Part of a small language model's weights.
Architecture: RMSNorm before each block, rotary positions, tied embeddings.
Training: a variant of SOAP for these matrices, 6185 steps.
Each number is 128 + 32 x the weight over its row's rms, rounded and kept within 0 to 255. Layers, rows and columns count from 0. Numbers have three digits each. The size before them is the row's rms in percent of the matrix's.

# gate: layer 6 MLP gate, 448x192, rms 0.231, rows 293-338, columns 0-95
# up: layer 6 MLP up, 448x192, rms 0.239, rows 293-338, columns 0-95
# down: layer 6 MLP down (transposed), 448x192, rms 0.226, rows 293-338, columns 0-95
gate293 089:109150090191093140075183103105139084109140117166117129171097067112130175154113154122108079049147149091155119093094157105146135146116135121161168164113176100134065151110074127106169107114104104149101085141184128171103150160083164180104106094132119137137135063158116113195117126088138133157
up293 089:132134139147113147123080132141077091138074097127109083089061120145113159116171054175104146143103106113120176174095079071149155123079119139094142103135112105116136130099127077115145124132163102125143143191115192113103112153143084117110145117098126127140173113084122045136121152079092131160
down293 087:121102060175120113117111163157164130138112180172110102092152103150121110157099191070175137076151160116192172133121121162112145140133097112179128182160170135144087147102096179157094084142121180103146140117155151156115169173132181176155119102164132136114063126155114117143099108112102157140
gate294 103:092173134094157158091119120120117099145119131149120110114083163120185130111097114123135136146103154154128102167130193095055132138134111076101107109149057152096134117114048147123154100174110182111129108102149143130127138187118151103108118112123121124129114116114135109102146142174120174114
up294 105:144120108107137178129127128138111117140123139131090159086118130167168101109071142179127108119108131127185148123152139191126134146179155140150090152144098138153066102098146142079119139145109149141195164109136129107143111151144135168094093131098108185087143119102146136095137131065153157059
down294 105:113112158116146099156112136136123157156156137136150088152169160099172126109115102117092145141128095119175137159133136155136144113149099125158113162131156094134157143098137135079147124203137112105146126102135135196064147117132249133125136162182131107185142178031093131173058155120167057139
gate295 093:143171145103154164123107105111116109098138156197157108076144108125163178142090127086118108090112165158115122192115101134115115124161104140091130099128135058127126084144067152138144174114108096131123147170134123124170118157131101215087102106121162102146119118158131163123082145179105127118
up295 097:067087118080111106139112135116065120113125060122093075148150099076100149096137104151198091078175149096108089131070161125122141077112165100133124064135169109109105162110188122147121102162123147092122127111106130139116144156140130149119244119084195178121055146129187124070191141099125134120
down295 096:104113100106123116119110110119191111158096160110158098101135112149213122159077149083187104113104072115135192094159158112102073102099090114101141134178104142091135122122080089150096143138114087083121071148159099089115117177140142124137151121117135176125153115102096167076111111103121163092
gate296 102:090114124175120139234071100097179128140122124134176120052186140094158141106087131125107127128134097123142109167079197137097059105080119111140133120107078093105127151103115128139177135146118067130119127159190123137125113127143085165135147160183122145113154112122079173123129133192160138060
up296 100:109083098088118039114103112141115149113184094137113135177062117228152162125176161118163113111069155173140087092155160092097137146095120117165073101102123162146098116188126134145123131111139130139135108152125071164130182149111112086109112152140120101142166136088188141202129157131120154149
down296 100:187078137193163111052149160118104130131120137107160204154118113129104156108149144133139117156124080154147156092090134112177148151147141142104168132139125115164145093144168093089155195112164183153141164132107090155153136099068126123133133142095119126130118078153113112142135063139100146157
gate297 094:130139169091149111108127126152108158087064089147094082126158072150145122133114077094115117147120161125176150186131122107158154126094099168174128081090121128124105044091100082102169149115143124185186156111126076143165118158124113104135107067163080154109145166165034123112135073102127171113
up297 094:147144080110104136136193151169187184192126150107184170139134119215124110160176171114147098126172137146100155111115157070147073124105164166097110121155123093182136159144139133166104168109102089175149124094123191132101079137149174123139106140174088139103149177139094092088161192157098127098
down297 094:092095141112122119108177128131152162133168144123089129121078115135096114144116124154129185147166145179119079149176091181141127137112192129114104165087103118150141163158156136131074157131169116151081134141162117160085191151077115135132113160227131166149106138108126094103109174170085156155
gate298 094:086147132156189066120146143134155135100141142204107105111182114135148114173131129124131182149058113129150116190109153132121144088127163144173153129181095107064135098090130087163095109121144194082141138148064078146135139082111095136158108059084086064125107118164148081107121096143124136111
up298 087:082102142108134145151103120186098169158151100096159172141172127096133143154120131081136129090088143135129102093066169147124140060166140111148122138110174109083102064114078096175140139172217082207122160095143156125110105069150103162113108103135116153115129125152187126159137100122095152119
down298 094:161148162092122127154142130134081160210121148160095172115100128117148122157149140156107115130117112142119132076118090149122182129159122097158142032177170162193110080140101119107119144092088106136122145103145168108112081061102081116098118145160130147155135146193238095183173125155128152109
gate299 097:130126099125169123047125074070150109163166111172162165121175121095156072110129094124137115170139099124148107169126115133150111079120148070079128154171113141150156150200121138161124129155129108160125206140075132111056162129090162140128153141123118160108115019152145103178113145192134096129
up299 099:114130141155044086145139149135149119100198129121198123117097124103105128139062084145229162161110103142148093105107111106138094123171131156096095170097172126112159158141134139122134151110129136170178154124122101114079101141168103161103116157105161128081117126102127157069126166190093111077
down299 098:099110173079199170125136140072153122167131132180090128155126185102100122141099144144123119122103119129100210113117084118113135155066086073149129105149128114106183136154057113133079090103137093082128186121046084144121117164129154123129154102115104143086094156066145177135099111149111140123
gate300 098:080098145126160175125135116095132108162063172121131122130123142100127097176150175106156103130091132182120121164128115137120169144185118116094124139093206176140127108160091124160124075197092136115145102116147120184181111141091115117086163161107093110094123147114061061141111112104155114111
up300 100:135104150120151076136138183107149126131129152180076172153121103090119144157136149114152151172076133100119122122179125137142155064132090157104146167125184147085095082110135128126056121123134231185118124146117107117094094200154111180144096141079193122125134151129058145149117105076177116124
down300 095:091121150086129146165115084110110099151144128124132148128120135216090156173149166146164109164127131164078136110161118104167129085165106121174103166165143176184113094144112120096138169179134124128119115084102173152058149142115143132117104136181174193093106037097125146160158120120140115145
gate301 100:121097078085099105145140141083068117129114129175127081196191101163142113133126124122136124149112119151095089100097085107163114129133137151136141102100160161059139225165115123123123154096208172141104209128124125082077127116115161113082166114136104151153108173089108075089163128102141069190
up301 102:164164159137093150207136117146081126127140176144084226152149145147091149165180112171105106100167143136078154149115108111067107126073151065145146168151137076180210170154078102126139134185069141134146082111153135134103118073080163193178137147106105108126111117203144173132080084136086143082
down301 103:206131133092136103162137123149201081127157129111121109104119110165104137199110111112078105140094092105118136210092125102146156134146133151132120112101180128160096154195108108090132167134080089166072094107132150132179150091130139111148112133150131107166164173114163195076112132117152055111
gate302 105:167144125147081105140187143115130151150182165083132177094076108091082104101081168116145136158083122100103146113144131085137149161161124158156171103099125117088154133121116177075143112113158135071174194095044084120104091087093152147143194149189122125103180124117165088101093108150105143160
up302 109:088107132074119150080114159136185060136180085114133143162097094085114136097170140116110192114165059118130172130113125097127121129125144172036139162124109132086092169182128088096157088115144139096055148109071123110081128138111153176143159123181141162077118117130160094130169152115112148153
down302 108:101083130072126106144151118096170148169140147142176098145160107118138081111180146111134135124120087157120165130171110129123147139138106113152141099130109149197087112138118137064112094116128141135111140152085085176102175148126171169135169138158087157109143142142160113128102107079090136171
gate303 100:154138065082106119068070096113087142128085177139155105110151059125095120139124134118092100112143078145183090185117125155090114115170172155142146096053159100127151135135147139102104156204153097107120167163152113124162161175112101152126107157108207149088138156176138121160133142128104121052
up303 100:120169091124119110094111158166055126066121116098134125121090185171105147200105105134173111139087095173075150113102129114122108135141106081163138153054114153137129103123147140167134185172118138123128194114143114113179116156126098072115119087082138122123154171110158155144163139128061183133
down303 101:124149115136074130197178133110114132113110082151095148161137170159078089093157177170120119110127090134128090138144107131118078132127157099121151116076116190095103129119147096120150151109105173076106046178104163104127143143151129216109189121154172156144133175083150154094084079135096116133
gate304 098:117125094137150143111161164139123225147107163145116058166198177128114139142184119077199092172178097138178098140155141109151120132106084139108120153132161098118089121148141109149103137125123154048103149169169116147201132137155141100112086189145172138133158182143057149115105131098178134181
up304 093:146089152138201131086116169223135137142094085119085123121099166142165148113126121114166117186100107119113147115107107085095130092097087111109128150146097109119124094122165115106126172091122089107171148168147137055126157152148079133118124143132160129123116126186096176095086175110145126143
down304 096:072147131113198116149089124084134132086129127083089169056120131134108143112135121169116078125084129060133144147133128140141139097127124121133091162106106128158131120177208077121147180144176159124162148093101100144089115133084181117133155099153157126145104114069104253137148151126089067196
gate305 103:115143090113119103099127125100111165150121117138065114165175093119199111088131116073148131126139135126138123073099140148110153149129070163168119098138153142110121076136151182211159134149172142156103176156136099167038100142112129054131100138099173114135137203188137121106142116123122121109
up305 104:090109087096151106157175090154145133128159146191228148208121154126127061141135183148083100137180111164129108085114157110171157204137128157107130081126083109125097129091127130079169110165114142109187145126146082136164127098120062162147137120098114109097173088104101116073156130097103146124
down305 104:178160071102123106144175197117152099124126090099192134162146133141084133149147134166089193111148131148101141157098162109115156144142158121087148093104122089172100145122173101127159152140153088140127107109158149135180158136053136138216135115084118132129100099106177117148076130137115110123
gate306 096:134114137151132153115164170091136147127150134084200113073147136177172103148138099131116174113089092086144163156190145059163132083112098153107049133139132161120136147222178157098156134123079158192128137111138110144166133090098136128107110158145092098133184132121183143115129140176156056089
up306 100:130104134168107055163085060108153044118116110137126140106141140109107131107088163145146148105132177072197095135091157159209161125142149187099155130103063153119126134146093129132145119124120127207089105129159094139175141152073172157196180127051149113098088120143077106129117179179087112095
down306 100:073015091147096175146138111079097153151120113123093150098162119131140147147136086072122194117086125124176152141120145135149094133131125113121174177111106090075107100098134114119094118074162130103089127110126140120167123137069095107114135190108096091166124124185101147093129106153069107147
gate307 098:137105112088147115127128051110174081156138220050145126144161157182141081111171089098118128108086126130159148131164093159166122110125091087086132153141104164178146098154126137129128188148087140133126161145136216136098142127057099120098122085154118166107181123132133089114106136086093120126
up307 094:083128162112130074150151123078121151101124153170133113154174116150146081121093141115081139141132116129206146151079140126182141124145139152171125134132123118104105111115176172149117148108189196158162129143106137203096151189149130119178106186138164110133103158122132091083119198165121075079
down307 095:104073143169062144109147125179157168129134110184097085102136140152125093070130138147117126156081120126126122129138158121111137081123124208162136139168157141113148156096139109097133170057164136157127074139152106157123109128187127091110155089108159115222111150106143120121136115108145200121
gate308 104:093130120101130192151141173149120151102150149123119151146185141104106120144117126114138059128101158129113168066116066100173122156080128127136154132092129101123162177152119123099135138179103139110088140096109093170158151074098079050149112134132113125209187134165145151123095137114160144105
up308 094:164120049165097111085053152142168108089180168146181148151147118165131140070113118123065106158134141128171151116131117096108138057104102057109169151129153186159163157131097162116099145133111190093107160141125076121130142060118119174115125142151123102166178042130128168114120161126149146164
down308 101:172148161173114142095164123175162099194181123122116076100089166152160115177112111114110164144117094164083112187153204174158140181144115107104099097106122130125113101121153118129129195112079130113135130125123127137083153114142143147099140150068096048123078146154089104115091088107119143138
gate309 108:107138151169137188133113120150102132113140182104085138119119107051131055177138106098155140134069170179168146121137165124121088128068144081098133080119125132110200080185164159156128108137184141157068158130130083126160165112104083118094176105096146113107109199134091170154127127109185040157
up309 103:121103130088162143114172096132152084126122140074132153134105124133103110161153098155180131171078087191171123113071130115147079141117144129170122144164140164132189153155182133141101180123123100128098117154133106117147152126101111142198120116120181167099100113099181138162144128151159124153
down309 104:076149151106148090064093166143122057133130147129154104174135161183153097127151139144144109105190158134169110147142180145138139157084150163072087167128068126143146074159075176090163131098174146148119117117131137082141169107164125143146121125125158050119129093130100140120114190092098143078
gate310 099:191135118101077155142136082165109128123127094152121114066128173127146188145105221122161130145123152116145150077067147135178090190180175172119050127126175133086105102153135130135133161149108114134079122155093109133118170143116118144126144112127126093116143112209117137140152165119065102153
up310 100:157101110096113146157069149188078120093160126092043149130147160115111091134171173170126130115176101113134132132202109102133116104150084133186138135183102131179139144127158145137159116139123152137128123112102150145169097112186171110098157068148108131100093115073108092169067167108143093141
down310 098:128118131105150143070117083116114099111106108156120174172101047173083091084119122146126132109134127107152089153105081139159102140132133103175113113141155112135154155112131142118160094152092182128085097123130170128112097098092093151156097126145069119128157082147118157087118120150135111178
gate311 102:126116093111056178097053140175151091145093069195099177099123192205108147111153085128141106144147145107089127110121184084086067076139114107095193112119141120168131154168125122136138092178161076084133076160111135145174086095153141100117109131104124141141121110158059103135168081128116096137
up311 101:062140180187143099140119158145161159086180096175150137090186079127165151197131182080115161121121107218148149157127102164155102185113151178176063190149163145135146089091089114143111150146144145161154166148139107169146106165184115123112151131151106083111133121126180146067085137089164139149
down311 105:107187207168138088130118120136072146067091148137112130130151141117136060153190119137107127117154082167164124113114108123106170144056110167165158135102093143166077138147114103131172129093139115159100143110081077142095107142101144114210142122185119116176175149159216152113142073133147147185
gate312 106:110146147129105117074174131094081106177134125076151172131095101134141164168114134212190163080063127165149109104157154095108055181149081106111093112147183118106135066120074111159157187156114151141144168166091151142171135136122122139096136109070099168133176090129114117092185133129109096102
up312 105:151104104112178140193101153137151101072120151187101093181159163091104143211139173033122146190114138170103129162128134084145158127108164148130162056117139105173083150107149140142097124141179141145119121121072106127144165148143147160125133137108131100161102153114088138099139114135139162139
down312 106:173127171120130141093095124126152148098143131098210135168129162088157092181149108122124131108178117144111144082085139107130172128095173224150151106116071129204131054121143099158139150117083154111098132100159135137190136153125098119115169129119119142149109122123112099103128151055172141170
gate313 104:125129129128131083093163111114055149153172133083135121167078174151039108143163084196157132100130157091184156128094120178115145119171099156145117089077134088104159117152121169136128106087135118108124096135106128063111116113133148104111087147100143124150176116116157120093142093123098163093
up313 100:173098149155139163143112094124115139120099146127140125183086101136125124099143116141097111138114105110170113153140178193182142170106156102193160144131124140146142168107153076125083093176120200126141108106183152134136109183140079136140164114072106126151161079121131131126068163082187136162
down313 101:047138153125070137138156118166147118113137107104092115176126135089096109120148179147112100149146148174119079089130132159118090101083131146153056147135118103130152191160149119141081100183158166084111100128106164173150106121125055090124087117132090077123087091032084152137091201135161129134
gate314 104:116121126144146148116086125163108173139074082152116111192157150093121096165105134145194172137078134149166163073088114120097109107160146133140074130100167115173107117156124165116087159059115140155114149091152154063084113160125139160050174152084117159144148147129176142174114066140135094104
up314 101:057101082109060081122154131160127123127105088088174129176149147064122203120148124130149095166126134077075123131199102043122099183078153145137184121101124156115113160168120104157082114122110145125083123166140144073076154147082138157165121124131105164127167088123170153095084123098110107116
down314 100:122130098106186144088091109147124146147167131106116111116150180088167128158102111107158149177106107128082132132151131168115151116098165148114108167112118164143168086087094046140149172136135112198108163100166087129198183139115178064110113086134088130158175123159167138145166154109138122065
gate315 106:126107149130167155156146159141111145170184142125151123121187147024134115124130089125099087115126148131124116122121101162096159153075147131170128101120150094059142160109106121145159159192118118096120183101135133093141113126054197089123166182109181145076196031145121142088093177162136128128
up315 112:102158121116108179084092107106144083179158088134087070100125151204162053119120090177051116091130156122105140147138124117131170092061133121154141085143126086090192137133106156126180091174127150103118128127114068161129122085117157110163175104153099097065162106179083148125135148091095130173
down315 111:115140121097174059069109099106144127193097173083080119140150100115067130198113134149090160098162075078164145199111122170139167086114144110127186156113181103148151143163091140131226134111101156082105137129094097174106153110185138131127157112153083130155176112130102114096137135134139081133
gate316 104:136128212125115096081142106105114069094101122111088112165106140082174181106109146107118111126158106149099177141112075112147119062064112061189138147152103122119147112094085091098121099087178133097091122067135206138113119155101121218100106086163139066096155091110182120150120187155112168084
up316 095:154125137143129095135071138132125127125126201131105129167169111117117178106132181136143121155140172122147138158090170035154124116141130118114115151125091123135136192151132083156153114127108179068127154088086156072105158138067157192110079175146101113107159201146113190096115135110091100124
down316 098:127149089156092177179156150127126105117081145161120134111112047154123148149089146114105111108168183140095087166145144166085114119125119120123133115148122066107113116163102158084130145162211106124114099153132161158169154064105131152110164143145080109156102078102126107112129185148104127119
gate317 101:108072153066118132094141119139122164106098140122103182185162129168135120118148105138093095152131130127110140139097167139144142165141080108120130117198157152105133079081196100145068162114045163140126118119110151162099168126139118155071164106126136115159205121118139125090131135139093125124
up317 097:106080143109160154155174113146163137105102227109139140128116130143070129119141120140160069125162118171093157150099193137073153082129114096102119192099189185113200156124109102167150109105122127131159096153132125149115098086110129131121147143079125162137172101127149185079158075094133076149
down317 100:104134115140117161160166146150127158128072120165134101128067128182104184123131113147098127122113100146095169121099144118147138159116135132174115100176170169082155078194120108101122070105116122093137166125141153111094171091186130170098186143141167095118167104158117170129044137107073067161
gate318 096:147134160131098148162103189141133154145148137125194133119165111107135170120133050122106159158173156158101171163096076199170145129152100066129098117136109145107137127126108110122093074207142152058163125131123129104109050148106087092074138134088140116143124133108130177079100089115162148099
up318 101:139205124181130140138124152179097118169136098193135155171139115166116080108176128178119167104112075133072154089111172125085224144102103112148122128115171123177132152134165080145156106112076087174107142088085133151133149135145126117119141137012078076159162140128078130077164089124091114138
down318 100:137173101083116085086135144148116132074123139168170160106160108157133096090149181104095121141154106147103117046054115098128088109082137081195132055132149165102129127183157112192098117125127108189072136101166183145121180045148141103144175152129097114125218153140197114108102030107063118107
gate319 097:171106105081169133104093133176150134188155099159166124127165164112046112065114093130078215121117104160159063090041090144184091102119121094173152112136122111172144160174171128133128097155128083146105087125111115132099124149154102111121149133089156114111129108090083121148057144102117147119
up319 092:137107063119149171133091159193070137210142162103184162099145184133119148122106133103121133175202121119146132159075105110076124112087104137150116171075120164175117144111106063156152110065128160144074159109129119142133092136149157195098119123137082089197150115143137171140143129120133135081
down319 097:099129167106085100151142080110106125143090165119144103180150162089089140151125111097111150149148165208150125133167117194138126153101169122109129086118093133148139146108132080116125149150106114085158125136149169056072126128065132123101059172110164108120083141138156111166085144162175113099
gate320 095:115171146122117125138129159145136136213064080141105082109132045116097122211149167126119141122130119153130122164149072146109064141097128144037152108138084144138128117156122162171151158102143150162095116163068135076197089151122122100118130128098105141146091173106140098100206112106143119138
up320 097:177145194149131125132156090168147040116146091146127131094086156139104097090187184127144138171182142197105165130171138136097123087117109130081108126133155136202147161130195137186132073134075106146107105184105180144128093115121171063083121112107136118141100128149160133103115116120144085186
down320 095:109132132138137122136146142114125086127107137102216148176108137155200075121169152145100122149105110107146088183122151151164137114131133136148128145069123130151072099108169211134104167087061119164132110160164187140132146075127134166097180217163122152099122091168090115178080148112182131157
gate321 097:147179131134137091171206079164211150110123105179184155098103144144132180179141106129136112113137116096158207112151063098196143063129085157104081164108123113087115120141103172172146168145150105200106150162177126098111119140189114088105108101130095125149206170065111099154086144158118122121
up321 098:081155145086103173131080078139108123110167141171163140137117144134132174122112136126147199171144148103152134095111154140110156085163111118108104136166115156133153148134136095145193091100173141049113105151164115173092112118155124087121134137137103186225148140149135055128128094100125083118
down321 099:115173098124184109057120158224129072135104147124090083101119091126136131077132091108128108122122092173180088130112178117189141131105104108153123142144212144108178137187158127096100167162122169128092120180136104126090119117156113073151110140177125117152133223099078108183157154139155168161
gate322 105:140154097121143132112093087124102174124130152174139109083158088117116166074074122142155130133093152126106144124113118153141107192154153165153113104138127107043126064171187132166065090134091149057194131150119149130150098177161161100111124162085160105122140175143178134130118083154162161157
up322 106:097115153121096136120158135130079107110123145142104097089151073164104087120107140158134118085167140145071142112127118146173124097119148187171116043156106108159141155145131138085148126088095151140104107196105100144166093170177062071135091121145165148139152147152123117063083096153132205095
down322 108:134157166196135137143112116190158097106127127108140101110169086122119108080125058140143088118134204154091162155146156133100145076150114120133149099042150119095065135096119116130169129156149048106185128103110066119158110139133125141113111127134128111181178093150135139148168131182128120122
gate323 101:175135121102189087161115143090126135064122095140158128136130143146113157159100100167111086127154026100124169117224079071135054117125117168114138136144151138176123083127113118100149161140151151196075110170095128093102163123168094113118141116127079171112173118162139097083122130141122076183
up323 105:148088166116179130105109130123103120091173128081073096169088125161219132137165106150141117098172157117141108137146133128093129145166161111128141106177118130084135179148132119163102159151118109148218079118131165080124176140093133125141154073153121123121095098120147140146071050124133106131
down323 100:078095136144112112111162106044148148162091119117142179101118132099064075183118138177119137136136134108135128077111109153123149167143115161143133186079144152079084106103107181090158143133172083136142143126072155172151151137102077127104050208094151145145164111084114137132103155162178106110
gate324 111:116138141116152178135129094166137109117110121149138155161131149136145120072168126080137064216140173117117144079134092197096127126171127098111170117183154190120122119133119172125167129116147075167121184077164087115092160120156082116090090161127123082184134132136179065145159160150066106111
up324 108:149128183132185120085144072060085159104115136115109150161161115099139131183163146077098109099130124069150104129120135122117145118174165150083159132115140123160064120150164123101119077111085096229113132142112112100146191159161131114174138083118090093107093111151136100097145118139121103142
down324 108:116137137137130148166103150149140105202149063128119098109127104137178090176141186084130121149148119152111059113113118157119147132187118117081076151092136150125153125161115135049113124129101194145140123161138149079131067156098147123108083113106117048098070163137077143074107176115112163127
gate325 100:136167137131127129162084178155141117167155112147107130156181167110143044130143140104125168139070062146139175174142086101121055111115160133167159099206132156171088138120147083048091173137168189147057095075118129172153118146088136123110112124132047109116156117149139125155090065170131155131
up325 100:119074129164061111095150175096150124124142129120140107086159133135136080122108118168117098125106139086164109132125144104113147102129152106113095155146088105101140135130159097124094164113113170172139117164118148102148116130129090180169173143156052176125140159131071141139135166117114119110
down325 096:085207148126121155086123150108116134095152212133158125192130109116119166155139102130166138138207105178136104133087162186131141125105099119084153158071113159116164141141159157122125140125139164143199107158159147122192158087138156145130133110127183120172118125126090133178058148131099124178
gate326 098:129133150160111086176132182174101136160133154126122154134121130158141149095156165255190147177087056078130157127154119162094069169129069185149104098128121143106097163137174130108117090130131200117129064147194110172146174090198163128117131168171096135132117128126128095146113077145071121114
up326 096:114110139141133110163140115099118089080099154105109106153112149119126051127145188151187064114104100118163154121204164123128132161140134135090105044195175155066152153123122105138174142098132151085111152167134065169127108083198110131163177093156152152145095142108149148117159181128133168090
down326 093:133133156149130046102102111081168144132112138145176177135096115161156106084083116133226119018135132098147173143169040089085097093091149154120213182128133099164143128132133141152120157112157089125121120103125102084170132100119157159176122129145141155138124151177095142116138151178141147144
gate327 097:156133127129196066080136144120104115118165103143132098161147130119077156187132152080089156109075136144120117118117142150094076087140111133135143157132107136099129134140098163095143121151199126175142144141169108185146130109159091112091122166091124154109155151114080189109096077121111154101
up327 092:131107098128132098091118098138115098143127105124128179089114114119119146118097118156143115143127126173157183132094139119109088132101160110136141146156166098166124104134120136120165150129090141084156109072085097136124041098128138069075167136094146123111128075126113146137117136156130110064
down327 099:119152130055212156085141119117148089178135132131140128152172140131068119140078064142071153108140125144119141101077149148129137183072058173100156191169151155124154101110084134144076183111152154135141123137081088132155124063079188120135127127108119123132130087110081093132089152143130159121
gate328 099:127198163103112134144146142099127095132173157132134120136157133071115121115066160120156171120177069136143129120123145154133039144144163148112107105100168092130109126110151143144127110142118185124109099168113110130136138166134066088098136086165102106131107109047069122111159132170142129147
up328 101:111103103120199152219160187129155146155160122088122170148093238045131130102072117093120152121134170101184113125177118140167128094123139130096115118155106166130153095144134148120112107155156131153124137154113117114113124148147145153208138173200141077120172151141188170103142114101121115130
down328 101:175118089143217121116105118130138133108185034137064080116099150034148116065210111132109103143170153102185118178102078121109123131153097179096092129165174157156156153119088139098156108153144138109162135092072095136075173132111113127110074163178142109172145112169083109153115141161092118103
gate329 110:134149126167138129197117127161179147064108141114173140157115161102141097132127086090255135164133141082173106125068139072128116162129097103171112110102156108121018127159150163127178109090129144169099115157095135154151114107124151067097102136137101151140135122158121170134100148195123153101
up329 109:153103131196223116153198094139192110127108116092078157121161125132107097120185093146085153142198124095058151156119134174092140096145148151109074108176124090083136137152146093075119118090099161135116074160128169085215155107116102124161142124204116081179164166119088123057093085158103115077
down329 106:129126106123135079152142128139160167077080085121150120095170131121135147099126107132156192080151151148134106154081114139083094083147120117099084172107181109095099147138094136185176108110168092104118102089077123183125109115122105112105095099114062179064148161093080156135103056174086077138
gate330 102:085149141090127115122158128109096125123157152180102139119145137114170114104129151151176178125132110143138085108079131092151194098154142091128164092091163119100093132132174095077084185152123094129116168103184108111091101145119114119130170155154094111093142118142119082150112107101118176083
up330 099:164154143044118167079081076114133123089116127096103099156127156185129127134166190119128176113149100151150145146086097135157185163110155126116129119082140157129106143173099195063130132114191117167125098127138170122095148159152146080137139094100179117089158107133173140146187144121189127176
down330 100:132176162153157169130141152139113106147104155121123144073175182134141155095144100130065112117062082150094109136112121176086050093137098109160132149161090144085187113134138099119159087156120138116181112143129098097122162206090139132121115147065186163145147088179185121086166145135103170107
gate331 098:135115155133097151177081162129127108167130149113079108075143150123121179073174179157194140069130166137169131123093167119154146086116073158103156064082112133091087113153131109105169127137156167162058111119117089119132150155078108185120157140123094118151092070113101167137158122125159160093
up331 095:179174127086158160173122088135152103167145098156101120098187118089145113177120157149133173171167105081174126101170124032195163153188154208149083109122118152088161128126132183093124087112121131146110070142120131157124122094142161130104097185108155213138154095074117129136163104105136112147
down331 097:120112167179142131155155098128133160110124149097099166092142090108118113075148152088119123162076164106157173158140087136094093120150123166122138130116138123100077076118117128130149102092196162118115156136102069111132153136094116110167137144163059109094151121124149083077182101064093125146
gate332 099:100092113165164151067105213108115112178138151037209135171050126170113176097101090125170180132077147195124098119155118101131141102167179133107153097116148116114133107152114129176071167138179112143173165112105121146185118173103137138178122127195148146086099158117116121086083091161085122143
up332 101:152094119163076137133107148111114074187146115140138161102150121130168112103204164142190094132174187172122095174129124070207094120116100162183181095165085147124119162138109104134184150079129152123124183115074111138111098129082105147166132162101156129152159181118131154148110196118105084144
down332 104:125151071157075121064113096170155158119087137104132142137189123096100119101077126150147146104195102085171097077093147096151123135119140169082149120126146082123175111095122071168160099179158126088088143209101122147126120176124165170134093096139116127131178174115206122154104154133082157156
gate333 098:102117123164181134191127136132102119127121082084205122147196068144181106084076112076125109105156089110189126124185105139109184081108159132163135090140129135175144126115145107139137123119153106068113129110167088080125130140131159167123180115122110128093060086111193150098200128137165057126
up333 097:048117165065175138190132121104115111150136044103093135102137096054106121107148102129155185157159147141181136158108175134145143092109130157145103119102116149127222156146044105170126032122129135163137172121135091158151097128125081164084139160139105101114110125097136097166130155110079064122
down333 091:173115128159109096091176150106143189155161109092175107190139131135167155091151104135106094150155101154153138134131136114152093109092157155107126062135158083121131086146135071165096125041122156149055125093127104112126188194131146173091122151107153150097121126151099145092128151118095117142
gate334 099:097107197092173169137179126114117169153032141106153110086129122104147114125112122133122162128125084103091157113122100126142130121166117109136125093139143110128126087132106141144129169175180130117108175161130158071179145065091088146129143078150147183169131169083124152129114184226112078124
up334 102:115072144073130112118096165123148131106141137143122124147158106179217083111133142115144164169082157135117111198147121162137130135136116112096080194138148127061135098114127137160151118159175134124199124139048087116147145112139107152145120105123151127170125139081153118147122091124125150091
down334 100:106160153135145160095112116086157131129072173104086177159101158123124120097147147129103117107091127132104082135160149123121114096123082085106192101110113173117138117113140112133100137132126189131134149108123150140136123151150125209090158078108134133112123123125096158229136109044139180152
gate335 111:131127064121126157134132130113109152117136095167143160097097131099122143204124098207153135176130069140100154216174141126145137185106104151114147087144100091117114134178115099164147063077163166112110135161242071107117145159110160196168121096136150069072141164140135134116119163116150115150
up335 104:060063105086125132120089185140098160147124203057070126133162109133108124134100172134067050073101069182090146101141129088163075138094118106142176142139099118120135113184117074162145124119130134111165154145115153150152125124107201096156164137106129147126135125104150120135122169130142132082
down335 107:154119134086202096183133127097161125178186165115109136153161156137128091229119126095136126133080116166104110093178142139179149110135110138134135159111174124140092091179113145121090117139159155150084121140122172114193151108149145182059148148138137176136105066161196116116195146093130195126
gate336 104:122176080154147112133115089129111136146166096122169128100089124100176110166158159119181152157085133148096115105074178154106113104112094068112092088167145120121125132133066127132057135156100170134148158111139080134123139232058142118042122134088144109134116122087139156142148158131109108090
up336 103:109112181097075071104144116112173133138100132155166102169209075150137110157077189177120115092122097101125116119099072105071102126118126132137105159108162187180116096116183161118123127133147127092127180131106138113126140131216144130182144165133179086159050164123137101145122126106077128091
down336 103:126072163167119089138156118142098124130124191099118191169152115153152100082142163141198081165096124125161172121096161121155136170137127174131085146146160140154146124156133173070088200071139158155118092146107161126135154128145093192154101173141080108155072130163139082156108124133159156133
gate337 105:132111139168145111107159103149102131110144172098139121169131122103114146143148179149139119137109125163114168106021050130125069155105088146179109125123103157160121075121227098141158086189161132126127151111122151084110083145041154123141130098143246080105136145126107103142097134126171151164
up337 105:081151087134091128105152136121139168149116104091133120079168090210078104109127191177219055099154128045119108128134141140127164161094118150118145054092157173113098112113095113169108127111135157126071104103139150092122000136107168107148162078102123180108134077161111093092133168124107096151
down337 107:082167112045162128103146160095174089198169120101142132161171095100142164160184186173129150151191165131103123088119168107133105145125142150127158122124121147117096111153093157139078122089162185165091119097145149126102149122161095173134154113143183132161135123138100158139126110136086112164
gate338 104:140140085153102110181187134178116140133198070193117114070152102152130110045108094122162153066124124074148100128110132118154199047129117126142153083108095182130131106138095147171149177194177164111114110134149087143093099158163141111124127128156145109164130136085089114109143088131089124151
up338 099:111141118169113141032155049154141124073093175144136152144137177127035092112083108206158104137166133124134117092158129163061136112116125165121125151150114137129146113155058099059145085125144108145135099121210138146133130103083154158122116127163128199108088153194146138124164130155215161138
down338 104:082173101126105129178095172135166089147152110080110158071137127148058105085085131143142128104069158164159134148149111135146111085135156101197131069141098135122133169168110140187105127123051068024135129127139224133097154060162135099150107147138110126116099159149161203145141097141108097099